From a checkpoint of a small transformer trained on Wikipedia: vocabulary 2048.
Each number is 128 + 32 x the weight over its row's rms, rounded and kept within 0 to 255. Layers, rows and columns count from 0. The size above them is the row's rms in percent of the matrix's.

# layer 9 MLP down (transposed), 256x96, rms 0.103, rows 48-93, columns 48-95
size [104  96 101  96 102 103  89  91  99  89  99 110  97 103 119  85  97 110  94  95  76 106  93  95 114 100 116  96 100  93 128 107  99 111 103 101 104  73  92 109  96 104  91  83 106  96]
[[120 154 156 173 200 174 155 130 167 106  57 134 136 105  89 125 160 111 183  68  77 184 160  96 101 155 120  84 150 103 113 221 142  94 171 130  83 156 100 153 152 134 126 117 165 110 131  99]
 [144  74 109 106 103 145 186 145 101  70 156 132 100  90 141 102  87 111 198 138 101 137 113 160  73 158 170 119 166 127 151 183 151 149 126 112 149 135 139 166  99 120  82 128 132 136 123 114]
 [145 126 122  90 129  96 170 128 161 131 144  99  91 146 138 113 173 133 131 115 140 133 119 183 137 153 123 124 121 114 125 149  47 128 109 145 147 101 145  73  85  71 153 103 138 155 136 153]
 [106  16 153 111 132 137 140 159  91 119 118 143 125  80 105 115 107 142 107 139 166  99 128 157 132 150 107  77 112  88 152 113 113  87 163  73 144 166  52 124 136 120 119 105 157 141 140 110]
 [146 153 148 136  85 112 119 110  82 100 141 122 121 123  92 101 156 158 136 131 105 141 183 140 144 133 116 129 150 134 148 134 143  96 175 145 134  90  76 150  82 117  93 146  84  60 153 168]
 [102  69 127 125 186 165 160 112  98 160 143 164 115 124 145 126 152  71 128 114  98 110 131 126 106 121  51  94 138 129 154 176 165 136 156 132 195 124 167 154 181  82 146 122  95 148 109 138]
 [ 89  79 114 129 207 174  96 193 135 108 103 144 120 112 110 104 129  89  89  88  71 115 215 107 105 164 136 115 102  90 105 116 135 144 108  99 107 181 132  81 176 142 144 171  92 120 128 120]
 [168 156  95 222  87 103 123  67 137 110 110 132 121 130 165 107 161 168 125 134 116 133 115 139 109 147 151 107  88 133 147 157  65 133 109 104 128 172  82 139 152 103 142 136 122 103 152 138]
 [104 168 165 138 169 140 130  93 159  74 114 125 135 158 153  99 141 180 193  86 171 134 177 125 154 140 110 109 164 149  84 114 130 118 131 128 177 112  97 125 112 163 116 120 171  67 105 175]
 [ 68  67 211 100 163  80  98 107 107 146 175  75 133  92 131 122 110 175 106 127 124 127 111 128 165 112  96 114  91 163 124 108 138 110 127 122 179  80 146 110 180 153 140 135  99 163 114  71]
 [ 68  73  97 188  59 122 163 174  79 194 126 133 126 132 158 136 108 152 176 157 121 106  81 138 135 191  97 165 112 174 141 129 129  72 178 119  61 130 137  60 106 136 130  91 128 128 138 133]
 [182 148 142 150 126 124 217  89 181  91 134 103 126 175 122 120 191  80 116 113 159 133 132  89 120 196 117 161 108 146 152  78  47 104 138 143  76 105  93 127 127 131 108 112 122  79 128 128]
 [132 219 204 142  97 123 134 189  90  74 115 109 136 119 174 165 112 115 174 156 131 127 156 120 122 136  77  97 148 121  77 129 123 164 152 164  99 126 127 106 106 107 145  91 199 148 143 147]
 [123  84 130  21 155 144 136  92 161 158 123 139 220 135 149 128 119 190 151 125  93 124 169 173 105 176  96 122 102 122 182 109 142 129 150  71 107 119 110 150  78 159 162 156 116 135 151  98]
 [176 133 162 158 177 144 138 133 185 107  99 113 138  91  79 126  93 117 141 190 123  74 162 126 132 144 143  79  70 156  70 175  97 115 108 130 139  69 104 144 148 139 119 109 104 146 121 157]
 [129  99 105 151 154 103 107 130 123 127 144 116  60 130  81 117  92 146 117 167 175 145 124 164 149 123 120  73 127 135 128 110 106 122  78 192 194  91  98 154 146  97 115 154 182 107 119 122]
 [ 80  28  92 103 105 139 128 125 135 160 135  93 146 147 147 114 112 189 174 115 203 122 146 135 159 193 139 107 149 126  90 140 136  64 107  87 171 152 168 130 135 206  86 131  76 111 132 146]
 [161 142 125 146 163 129 151  51 169 102 106 145 141 117  89 133 161  83 144  80 122  95  81 128 133 132 132  92 110 111 115 150 138 104 139 130 185 153  71 146 128  52 180 186 118 130 104  97]
 [127   0 135 150 135 125 149 122 141 184 151 107 154 115 142 139 165 150 124 113 167 133  91 155  92 118 200 141  99 104 157  99 130 143 105 114 154  96  81 122 125 160  96 157  78 128 130 106]
 [155 183 124 194 120 126 123 170  55 101 117 137 102 131 121  98 129 126  60 139 123 125 111 183 147 142  87 134 201  97 127 133 159 124 138  82 105 137 110 156 140  97 135 104 118 139 131 154]
 [131 185 136 119 178  24  91 115 147  82 166 126 118 192  95  85 115 157  66  76 145 132 105 137 154 143 109  97 117 155 103 105 121 154 102 104 153 159 125 147 129 109 152 129 224 118 105 139]
 [107 106 138 160 167 118 192 156  91  45 128  92 137 114 149 116 121  97 112 177  90 159 113  70 126 154  88  75 158 129 123  88  97 159 116 147 123 142  82 118 160  90 117 125 143 144 158  65]
 [103  50 152 104 152 118 135 165 156 136 127 112 107 193 122 132 132  94 101 167 114 150 140 132 150 140  78 110  86 184 196 147 111 132 165 153  99 102 203 122 127 104 151 153 126 119 136 127]
 [202 205 164 141 135 132 119  54 111 130 170 129 143 105 121 179 106 156 134 191 194 171 128  88 130 111  98 104 137 101 186 123 113 145 105  93  59 111 172 185 136 167  84 128 104 155 147 114]
 [116 134 112  95 147 116 111 105 139 123 108 102 149  71 101 114 173 180 119  88 111 156 118 163 150 123 106 124 140 201 145 112 145 126 145  79  82  76 138  87 113  90 124 130 127  77 102 140]
 [140 118 158 139 134 108 131 106 106 134 163 155 153 113 113 133 130 138 109 138 149 182 186 121 149  52 136 131 106  97 150 145 177 147 167 169 140  94  70 145 168 163  83 170 101 118 176  77]
 [129 107 124 125 166 148 165  80 165 145 127 124 129 132 125 115 149  53 189 115 121  48 119 121 120 101  42 151  87 131 106  89 151 131 143  79 133 152  94 126 128 150 128 111 123 148 147  86]
 [191  60 100 145  93  96 122 163 107 144 198 158 126  88 159 105 151  71  80  97 149  94  43 149 155 129 142 195 104 134 110 116 135 134 106 128  88 177 161 114 116 135 112 129 144 174 131 142]
 [135  67 116 132 178 107 194 166  60 128 164 119 112 148  40 158  99  70 124 135  92 152 164 125 120 180 108 115 180 106 168 158  50 167  82 167 150 132 154 138 121 203  83 152 133 110 181  94]
 [102 126 177 128  54 158 147  61 153  92 154 121 170 160 139  98 203 143 153 146 120 126 187  84 153 185 113 131 125 119 150 151 129  89 143 148 181  83 149 107 124 125 136 139 108  82  52 142]
 [ 67 143 155 107  90 122  85 213 128 151 133 113 158 116 162 149 122 108 129 167 140  98 140 123 122 132 102 146 133 158 185  64  94 171 150 147  66 101 152 135 100 184  92  44 128 158 161 179]
 [161  34 125 121 122 119 142 190  85 169 155  77 142 166 189 117 116  88 122 112 126 100 154 119  81  98  86 156 103 159 144 146 115  64 141 129 152 141 171  74 104 188 115 167  93 122  92 159]
 [191  91 100 159 156 136  53 130  76 142 125 164 149 154 114 146  97 166 149 124 145  60 147 156 137  87 115 130 107 151 167 141 170 182 127  96 107 143 131  91  47 137 123 100  73 116 116 130]
 [163  32 117 158 118 128 136 209 171 159 149 162 115  85 110 113 144 116 140 197 130 132  99 139 171 168 129 189 102 150 125 160  99 131 122 142 123 166 132 125 102 128 147 171 136 139 178 121]
 [126  72 182 113 144 127 114  95  49 161 114 153 136 121  86 173 156 119 141  93 137 102 108 136 131 166  85 142  73 104 140  88 150 111 151 118 187 122  81 109  72 186  96 122  85 171 128 129]
 [109 190 162  61 110 138 141  98  82 122 132 200 151 108 120 105 118  84  88 121 168 123 100 169 154  84 132 109 110 122 150 185 110 125  89 169 108  57 132 117 113 149 117  98 117 190 142 107]
 [107 142 148  82 150 142 109 181  89 157 116 133 139 108  58 135 110  73  86 162 128 137 157 156 114 110 146  84 150 184 145 101 178  74 178 135  95  84 151  98 129 161 137 158  72  96 111 104]
 [123 223 151 106 144 126 120 120 126 112 118 103  86  40 149 139 102 169  98  93 113 132 172 152 148  84 137 135 131 122 143 139 146 124 134 174 134  70 130 141  99  78 146  98 116 117 129 133]
 [104 107 132 200 142 131 114 131 139 117 117  89 146 155  84  43 101 143 167 113 138 152 101 134 168 169  91 141 130 150  74 131 116 147 111 103  90 194 153  96  81 116 138 173 158 130 120  77]
 [ 89 165 146 158 144 117 103 144 108  96 164 143 129 129  50 139 134  93 113 112 152 182 127 117 106 174 119  94 105 117 131 105 171 151 157 165  96 140  93 109 123 143 118 109 129 172 151  73]
 [ 79 211 147  79  96 117 131 146 112 162 146 127 132 140 133 154 142  96  60  74 107 193 169 161 125  70 152  88 118 139 154 148 124  89 143 137 103 119 138  80 143 145 134 142 125  57 103  95]
 [158 152 165 129 133  87  29 133 172 101  93  80 167 193 127 116 154 128  53 110 106 147 120 125 146 133 144 139 124  79 166  92 134 138 122 177 140 101 133  93 151 120 208 118 100 103 146 103]
 [145  74 131 150  89  86 155 113 126 115 160 121 158 146 122 205 166 196 104 146  88 137 119 131 185 121 102 198 104 160  97 144 114  80 163  85  82 139 124 134 116 133 117  63 109 156 107  97]
 [131 169  94 182 155  75  96 174 101 130 134 106 162 131 103  81 103  95  74 128 161 105 126 145 178 109 146 105  80 109 122 113 113 167  65 113 145 208 124 103 160 145 174 101  82 140 192  93]
 [ 91 195 115 138  86 109 143 128 160  83 158 189 202  93 163 116 140 159 140 128 183 105 154 124 148 116 123  92 150  85  71 174 127  96 107  81 110 114  61 189 179 116 137 132  84 111 128  69]
 [118  21 167 124  73 104  58 118 143  71 147 187 140 140 130  95 129 159 116 134  92  90 101 131 199 132 158 111  87 149 158 137 104 121 100 128 121 152  48 108 151 117 134 107 102 132  89 141]]
# layer 9 MLP gate, 256x96, rms 0.117, rows 49-94, columns 48-95
size [ 95 103  89  99 103  86  87  93  96  99 112  97 100 118  85  97 127  85  93  75 112  97  88 118  97 135  91 102  87 144 115 101 105 112  97 106  74  88 110 105 103  93  81 116  91  92]
[[ 94 115 122  91 179  93 157  99 134  96 170 113 150 171 172 116 141 185  61 121 176  99 136  81 132 121 147 145 163 174 170  68 210 114 114  96 138 100 165 177 118 139  64 157 163  93 138 175]
 [151 126 108  83 183 144 160  85 121  83 128 201  94 140 113 141 101  93 150 157 121 151 108 166 172  98 120 108 124 168 170 115 151  70 114 144 101 139 160 126 171 121 107 124 162 138 140 165]
 [111 168  85  85 167 140 133 131 104 118 112 141  65 100 139 134 130 146 143 165 170 131 144 128 109 167 110 130 108 123 109 141 116  69 163 113  96 103 160 180 161 187  73 206 140 142  95 116]
 [167 128  89 130 198 174 130 135 148 161 104 111 128 113 133 110  89 100 116  58 148 122 137 115 123 196 161 105 126 121  73 125  97 151  79 109 103 110 170 110  97 127  91 123 115 142  96  73]
 [133  64 133 108 149 104 174  95 185 118 118 137  94 201 101 156 121 124 130 160  86 141 167 129  66 152 115  67 127 155 112 145 155 150 140 142 171 192 218  96 171  81 157 130 124 183  98 119]
 [142 133 142 135 130 160  60 135 124 114 126 135 186  89 113 183 159 142  85 150 115  59 142 176 130  94 142 126  65 114 159  51 169  86 108  95 148  70 128  82 132  98 176 126 129 100 116  93]
 [136 122 155  47  91 100 119 182 125 144  82 184 146 192 128 128 109  86 157 153  88 153 125 127 143 197 174 130 140 131 103 137 120 126 106 146 158 134 157 124 137  90 119 119 115 152 140 233]
 [ 80  38 147 176 139 105 121 114 110 153 144 100 119 128 132 208 180 129  40 111 116 157  95 123 133 121  79 148 148  84 154 157 107  99 107 176 124 181 177  96 107  97 133 138  77 174 123  89]
 [ 80  92  99 123 123 167  60 111  93 183 139  76 141  82 145 154 106 117 169 159 159 150  85 147 155 128  68  98 126  88 163 155 118  77  87 152 169 143 115  50 155 115  94  78  76 163 170  93]
 [117 151  83  96 137 126  79 124  76 137 104 150  81 147 106  90 151 114 187 161 144 126 150 164 117 150 146  60 112 108 169 143  71 147 171 155  89 101  93 158 112 175  76  93 166 102 119 135]
 [ 97 119 160 128 153 128  96 152 103 159 122 139 133 105 113  77 135 133 122 209 113 127 147 147 139 146 204 202  90 109 165 134 170 111 108 141  84  87 144  92 146  89  94 110  74 180 111 101]
 [ 82  99 154 138 162  78 166 143 100 115  91  74  87 164 184 182  98 153 130 103 142 129 106 143 107 178  83 161 100 125 171 147 156 135 176 126 123  54 205 107 128 126 177 114 149 151 139 147]
 [154 165 116 133 102 127 143 119 128 154 178 151  59  67 171 164 166  67 104 152 133 126 100 132 144 113 138 157 108 125 146 170 100  67  92 126 100 129 121 122 160 120 130  99  43 132  68 145]
 [141 136 105 190 143 156 113 117 136 159 125 157 169  81 122 116  88  97 148 166 147 100 152  77  94 142 174 111  70 126  82 193 160 177 100 138 121  78 112 139 171 108  99  60  83 119 120 168]
 [ 88 105  71 114 203 114  76  89  79 133 105 141 128 136  91 161 148 118 150 221  98 120 140 106 130 117 118 116  85 180 149 152  79 139 172 156 134  92 112 121 101 166  74 121 133 120 136 152]
 [172 103  92 107 149 168  71 107 144 172 118  78 124  97 114 123  90  93  93 145 185 127 126 100  96 168  75 153  95 145 126 164 100 144 107 124 136 123 108  74  79 141 138  89 157  83 115 105]
 [ 42 198  90  90  71 107 138 180 151 154 119  83 113 105  85 136  75  94 141 152 137 119 147 135 149 138 108  82 173 128 173 135 108 138 146 142  77 116 165 136 142 200  88  96 144 141 179 148]
 [120 118 153  67 165 105 152  86 166 201  87 121  80 123 146 108  82 129 149 127 114  80 178 112 117  89  67  75 127 140 130 171 104 113 128 164 146 100 167 133 139 150 152  59 114 134 144  81]
 [140 127 141 105 202 113  76 131 118  91 151 107 101 151 125 126 133 138 163 152 102 118 116 107 136  87 121  74 126 106 122 149 157 177  76 131 141 161 182  85 117  94 195 100 120 147 157 161]
 [ 58 108 194 149 124 123 103 173 147 157 121 170 151 112 160 183 185 139 106  89  79  79 118 127 157 126 102 148 131 148 134 111 117 157  72 157 164 112 151 150  31 141 144 129 133 167 141 117]
 [107 142  96 176 145 145 100 122 113 106 194 130 128 154 156 133 101 111 196 123  86 176 162 102 131 156 106 124 157 147 143 153 150 163 149 169 138 200 146  67 132 120 161 124  88 208 167 171]
 [102  80 154  76 179 131 129 129 153 142 104 111 150 107  75  91 123 167 143  94 101 100 128 185 102 183 125 146  93 164 144 109  89 124  91 135 119 160 130 159 101  94 144  85 116 157 124 162]
 [112  87 132  95 118 104 108 122 159  55 141  51 149 112 172 116 110 135 114 187 149 132  88 148  67 165 113 105 128  65 100 134  88  91 170 144  87 173 148 119 170 117 156 133 125 172  86 177]
 [150 107  69 132 142 183 155 127 104 182 140 107 127 161 151 102 138  96  97 155 168 150 147 105 113 148 127 164  96  78 163 146 100 104 118 147 159 216  87 145  59 128 107 115 132 173 154 130]
 [ 79 159 154 122 111 190 146 131 175 115 165 211 101 128 167  99 125 125 144 151  86 148  94 119  92 149  81 110 123 143 170 140 132 119  89 155 169 107 205 127 129 121 122 103 130 133 136 138]
 [105  96 167 116 165 126 118 148 153 148 139 130 121  93 134 187 111 140 103 173 116 143 118 156 112 190 145  82 117 194 196 146 115 123 166 180 135 132 174 102 144  87 182  50 140 143  75 130]
 [148 131  78 202 164 182  88 117 109 129 180 105 126 103 129 149 136 137 129 150 165 119 156 113  86 114 113  78 116 137 132 133 193 135  84 102 134 148 128 137 140 187  98 113 104 133 129 167]
 [101  58 176  81 164  89 139  96 140 160 105 110 103 109 147 102  76 146 142 184  96  74 155 120 168 120 155 155 142  89 154 160  53 156 117 130 101 100 125 126 106 152  81 128 124  91  83  93]
 [159 149 104 158 144 129  98 131  80  82 179 134 175 152  65 127 181 105 171 157 155  91 163 145 120 119 162 189 148 146  89  79 137 118 139  92 109 118 159 129 141 131  98 114  84 112 138 181]
 [ 85 172 146  91  99  90 111 150 190 143 110 106 119  62 129 105  75 158  92 175 113 120 136 110 100 146  38 103 184 131 182 136  91 128 138 130 100 130 146 146  96 164  84  71 146 118 183 173]
 [138  69 136 138 149  65 122 135 131 138  77 121  72  85  61 184 121 133 156 121 130 116 130 100 114 169 123 133 123 155 132 120  85 135 152 189 110 154 126  66 121 182 140  52 141 163 178 143]
 [163 110 103 152 116  57  90  82 121 172 160 157  91 116 150 170 101 129 156 104 133 111  95 103 131  98  82 152 163 132 157 122 126  74 121 104 120 153 131 113 131 116 159 141 101 139 132 114]
 [136  68 176 142 124 116 143 162 139 156 172 127 136  95 161 164 111 137  95 160 140 136  75 131 106 116 115 203 100 137 140 124 114 160 137 120 138 109 180  49 168 121 129 112 114 106 168  85]
 [126  88 155 161 191 131 109 197 100 149 127 105 131 119 117 146 142 163 149 114  77  98  69 132  93 155 133 181 111 140 132 104 148  63 168 167  86 163 179 106 114 100 128  86 126 184 145 178]
 [117  73 187  86 167 154 154 139 131 128 107 139 183  88 158 120  94 119 110 111  55 105 100  93  71 116 131 102 129 115  99  98 115 177 159  79  75 111 152 127 116 111 101 116 135 161 160 119]
 [165 123 108 110 110 140 154  81 170 195 168 132  73  99 173 151 146 112  88 187  69 112 138 128 125 114 131 140  88 118 115 127 135 173  72  58 126 131 114  96 122  96 158 112 158 149 140 144]
 [164 141 109 107 153 137  68 118 114 137  99 147 141 171 132 149 106 104 133 141 139  82 111 113 158 117 122 109  95 101 134  85 177 151 132 119  95 157 151 120 147 146 123 121 102 110 121  78]
 [122 115 121 135 102 113 161 147 175 115 128 125  78 126 140 107 182 108 116  87  76 161  99 209 136 154 111 121 158 172 145  94 119 160 113 232 139 157 140  90 180 144 139 107 146 173 139 105]
 [137 147  63 149 141 134 121 123 126  88 164  86 134 159  82 141  68  94 148 129 167 131 126 155 122 119 100  77 120 154 112 136 175 139 132 143 103 138  93 135 160 137 125 155 143 107  97 138]
 [153 157 164 157 184 127 111 135 171 161 113 111 153 134 121 128 105 152 150 105  76  94 157 104  86  78  50 173 124 180 103 117 146  73 107 108  71 119 131 136 109 143 173 145 130 147  82 105]
 [106  79 157 206 147 173 120 177 120 171  91 171 151 145 131  81 192 162  85 146 125 109 128 118 181  91 114 136 115 172  99  52 162 161  99 124 173  97  88 112 132  97 175 132 112 122 128  94]
 [138 115 168 138 183  78 187 184 165  78 160 151 130 126 181 141 111 117 118 145  72 132 112 122 164 115  79 176 128 127 178  80 122 155 120 116 156  91 156  96 146 137 148 125 104 189 141 137]
 [ 89  85 127 171 120  88  33 175 146 169 133  65 122 132 130 131 147 101  73  94  97  82 103 122 168 153  91 113 160 122 107 113 171 155 106 163 139  60 140 119 142 166 104 139 109  63 118 127]
 [141 166 163 123 218 216  83 180  99 104  95  58 104 170 118 118 163 184  98 131 110 116 181 135 144 122 162 144 138 140 153 104 231 107 147 117 152 123 118 100 109 142 113 111 153 151 160 122]
 [125 137 113 124 157 146 148 130 104  79 107 136 175 128 107 125 154  60 152 171 120  78  74 192 107 153  90 120 106 121 119 111  88 156 117 144  95 159 176  99 141 180 178 109 174 133 146 152]
 [115  96 126 158 119  86  75 156 181 147 144 110  87 150  98 103 108 177 161 204 123 120 126 167 134  87 103 144 154  92 134 165 161 160  51 127 132 110 142  82 129 110 109 163 106 151 168  79]]
# layer 9 MLP up, 256x96, rms 0.108, rows 49-94, columns 48-95
size [ 95 101  92 103 103  83  88  96  91 100 108  99 104 119  90 100 116  89  92  75 105  95  93 114  97 119  98  96  92 133 110 100 113  99 105 103  72  90 109  97 100  91  80 110  90  98]
[[ 94 101 159 160 132 142 155 162 131 194 141 150  86 128 118 113  75 192 106 127  75 138 193 131 160 174 131 134 133 139  91 104  77 173  91  92 151  78 141 137  92  78 127 130 101 147 116 101]
 [ 67 133 150  98  98  37 173 151 151 203 141  99 167 121 126 122 133 132 133 101 123 121  92 159 129 167 142 135 144 132 126 163 168  87  95 161 142 198 125 130 133 159 179 129 174 127  72 176]
 [180 118 115 181 105 113  91 115 138 175 131 201 142 169 172 102 125 112 143 171 175  92 121  79 133 133 201 170 170 129 134 104  55 141 101 179 116 132 128 167 144  95  98  93 111 137 149 106]
 [159 181 160 120 120 157 153 130 138 176  83 120 162 136 159 154 135 158 116 139 168  83 145 121 130 174 101 173 172 115 133 158  77 118 161 123 127 150  99  68 160 114 209 137 110 147 138 120]
 [113 122 125 127 151 166 101 125  80  77 170 129 113 159 146  93 137  71 197 137 135 144 107 115 100 102 172 132 117  90 150 111 113 174 151 123  67 142 127 126 173 111  87 138 101 120 112 100]
 [129 116 154 116  91  77 162  30  90 135 152 100 133 127  76 160 155 117  76  89  95 112 137 118 137 130 101 139 159 121  93 155 112 167 116 103 133 149 149 119  69 143 115  94 117 133  69  68]
 [142 163 139  95 137 121 146 130 138 114 107 154 103 122 138 149  86 146  85 111  85  63 147 149 149 105 147 137  92 128 136 173  41 113 102  97 128 123 129 128  94  91  77 144 171 131 137 153]
 [186 160 191  80 124 155 147 115  47  29 125 140 121 120 149 139 206  56 172 144 191 135 120 124 168 136 123 118  90 172 104 132 137 115  78 113 186 132 155 158 125 126 142 133 123 127  63 164]
 [ 73 127 123 196 136 124  81 118 153 139 131 135 115 150 184  90 198 146 115 145 128 140 138 109 105 109 161 125 170 150  88  94 131 111 130 162  97  94 196 122 159 136 117 124 135 160  70 156]
 [164 144 153  63 108 115 167 109 141  47 137 131 118 145 157 123 127  77 119 135 121  96 128 133  82 100  75 118 173 123  99 158 151 106  58 122 104 124 116 127  87 132 162 143 120 163 121 152]
 [118 124  99 150 146 195 146 171  87 139 124 140 158 121 120 174 124 103 126 114 153  73 130 113 163 108 109 155 154 138 166 146  71 145 126 127 164 124 127 156 131 143 133  57 115 134 115 160]
 [128 137 137 159 121 114  95 174 118 130  88 103 152 164 143 152  95 135 140 122 106 115 165 173 136 143 103 151 127 145  91 188 162 112 155  92 152  73 112  72  68  78 139 116 154 129  66 144]
 [131 190 142  81 101  39 126 121 126 125  94  83 181 163 137 131 129 128 135 128  95 128 150 157 134 112 123 150 125  93  98  84 137 117 107 167 109 106 158 170 106 126  77 173 209 134  97 122]
 [114 111 131 116 101 163 104  86 150 151 190  80 170 137 208 105 134 101 125 174  88  62 120 145 112  85 136 189 131 137 133 158 127 187 142  61  83  99 160 145 167 143 105 116 102 160  86 179]
 [115 116 167 106 110  82 103 145 135 134  85 133 132 153 106  73  84 152 123 146 162  96 111 119 124 115 154 113 143 138 107 144  99 167 110 147 159 129  96 133 124  86  92 122 116 111 121 144]
 [ 91 120 198 172 124 145 142 134 113 154 138 151 158 164 127  85 112 158 165 101 157 149 153  93 145 113 159  93 134 164 112 123 184  59 103 152 122 165 154 146 165 104 157 120 116 117 151 169]
 [ 76 158 121 120 123  80  66 201 135 128 163 129 148 147 116 128  90 159  91 186 116 156 169 176 155 109 129 134 138 157 179  99 128 134 104 169  93  87 161  68 124 191  84  88 120 139 164 155]
 [ 98 100 135 166 108 125 121 144 162 117  75 157  67 102 117 134 129  61 142  96 191 214  98 106  94  94 157 181 123 199 108 106 131 155 130 165 104  87 140 111 170 123  76 104 105 139 129 125]
 [152 177 183 158 174 127 142 170  60 124 208 156 103 120 185  86 128 150 115 112 100 139  57 120 148 164 117  90  77 144 141 118 168 134 118 139 108 121 170 167 124  85 126 158 106 116 107 119]
 [125 137  85 122 148 144  50  84 120 145 146 179 148 104  80 125 185 113 130 118 112  97  70 142 157 140 151 138 127 107 128 130 137 152  80 137 138 168 150 166 147 123 161 126 100 146 139 141]
 [ 85  91 148 124  75 163 173 155 109 178 139 119 108  84 141 147  99 154  53 118 119 168 169 125 119  79 100 117 136 161 153  95 145 119 138 115 182 159 185 135 123 102 139 127 132  89 152 128]
 [168 138 135 133 122  86  99 154  80  81 137 132  89 140 116 189  89 147  75 140 177 168  89  93 130 103  93 116 109 153 161 176 145 162 177 145 162 112 119  47 183 163 133 134 167  84 132 122]
 [135 126  97 114  93  86  41 132 113 144 135 129 145  86 108 160 102 137  47  92 167  76  99 108 158  97 130 125 111 114 132 158 124 121 122 112  85 169 135 138  79 113 169 114 150 123 152 143]
 [143 131  80  91 118 142 116 131 225 107  88 111  91 159 143 130 148 156  98 108 152  88 156 155 108 117 149 122  61 169  67 144 168 175 164 113  55 135 132 135 132 150 170 158 133 146 104 126]
 [102 133 135 168 112 157 157 133 171 138  83 112 114  46 154 124 121 116 105 183 122 183 155 157  91 139 131 125  69 108 135 131  98 101 163 136 106 123 141 156 132 117  78 157 112 149 199  60]
 [116 164  83 151 120 109 179 102 147 123  92  90 112 138 179 114 124 118 108  76 145  92 125 208 140  97 139 143 103  99 127 149  69 174  78  88 105 187 102 155 153 162 115 135 170 137 101 138]
 [ 90 146  76  95 114 100 124 153 152 107 115 115  84  99 137 118 144 148 111  80 119 101  88 161 194 180 155 140 178 121  74 111 141 169 149 180 134 137 133 128 122 125 152 138 132  95 117 105]
 [ 74 132 102 124 168 168 106 153 169  75 153 111  90 136 106  54  89 128  92 144 104  92 107 103 150 108 172 200 163  85 154 160 129  79 144  72  89 137 112  89 113 147  81 115 186 107 137 110]
 [127 136 165 142 163 148  96 131 100 133 124 173  80 114  74 138 177 140 158 107 169 164 146  94  94  86 123  88  79  97 117  87 139 160 147 154 114 134 184 171 104 162 150 150  69 108 158 139]
 [172 120 132 144 155 149 166  76 111 111 151 142 135 107  99 118 135 132 122  92 152 154  96 107 120 113 168 102 155 131  76 175 127 100 110 111 166 165 103 147 153  61 170 187 145 109  96 109]
 [129 123 140 100 126 165 133  92 138  79 168 120 109 135 162 199 138 150 184 120 176 117  76  94 115 122 108 160 155 119 106 138  63 129 137 155 149 138  99 138  77 107 145 122 135 110 123 102]
 [139 142 163 121 102 132  85 168  85 116 156 139  83 159  78 186 159 185 156 119  79 124 186 106  65  84 167 206 141 117 155 150 116 158 106 145 159 159 129 126 150 148  87  54 125 139 124 118]
 [144 106 133  69 153 172 101 117 159 194 138 157  73 151  95  68 126 118 124  42 106 109 146 139 141 181 182 151 121 125 100 165 126 151  87 110 107 129 142 172 182 109  98 139 131 117 109 120]
 [154 120 130  87  75 113 127 152 103 134 118 147 156 131  99  74 131 103 172 119 128  82 151 140 159 176  97 147 111  47 146  97 120  57 122 184 176  80 104 169 139 187  87 177 117 148 167 101]
 [100 146 115  98 161  80 147 136 173  81  62 171 137 130 149 102 177  99 114 146 116 126 137 105  88  88 129 146  73 167 161 137 146 109 168 121  96  94  94 176  29 111 128  94  89 121 126 124]
 [161  98 107 108 133 181 121 113 111 124 100  93 123 115  83 176 143 105 127 176 178 201 187 188 166 106 121 144 134 119 185 126  77 118  82 158 139 143 118 185 148 150 109 126  91 129 105  96]
 [141 156 176  95  88 190 181 113  98 113 139  98 151 173 110 125  89  89 136 122 103 111  91 116 178 130 125 110 170  67 105  88 131 134 141 104 128  96  68 114 143 147 158 175 133 116 129 153]
 [118 137 101 175 111 135 102 186 140 125 134 100 159 158  72 128 122  25 104 188 107 160 131 105 122 130 114 129 117 103 180 146  57 144 105 126 166 120 146  81 115 160 146 128 164 101 131 145]
 [173 122  87 100 141 129 132 148 130 119 101  81 134 104 177 174 118 192 100 147 154  89 108 126 108 166 155 189 103 178 151  82 116 160 142  91 156 126 135 152 113 147 120  89  92 154 105 140]
 [142 128 161 190 134 170  92  94 159 137  81 105 144 121 155 132 106 114 174  96 118  72 132 123 125 141 101 138 100 127 127 110 128 135  89 120 116 109 110 139 103 124 184 123  97 179 187 154]
 [104  91  70 145  67 127  60 112 114 114 115  84 152 133 116 116 172 126  98 175 138 110 138 212 137 109 108 122  91 176 162 162 102 164  85 109 161 127 118  95 165 125 151 112  82 157 111 117]
 [119 122 188 152 131 126 124 107  82 137  91 120  56  98 102  83 158 125  77 189 112 136 117  87 136  92  58 141 111 117 101 141  98  97 127 136  82 150 112 167  97 106 156 146  99 132 181 100]
 [167 112 168 192 116 108 101 160 170 124 129 130 168 162  95  80 131 113 120  72 157 162  74 116 130 179 104 129  55 200 146 145 106 122 162 162 119 110 129 132 133 118 159 112 108  90 151 109]
 [125  93 107 172 137 108 112 126  81 171  92 154 142 134 104 122 117 121  98 118 123 137 117 120 105 117  74 113 178 212 144 127 156 157 181 125 149 188 176 120 120 137  94 119 153 117 166 157]
 [196 159 139 100 135 118 146 101 165  97 137 112 127 142 112 180 168 102 121  93 113 128 135 114 138 157 210  79  96 118 132 114 111 141  80 161 130 164  77 116 158 110 123 124 124 128 161  84]
 [116 118  66 118 155 163 118 121 133 125 129  58 166 115 166 111  77 135 168 167 141 139 174 110 154  99 168 151 151 113 168 148 127 105 114 151 155 177 107 139 145  94 144 137  59 152 108  98]]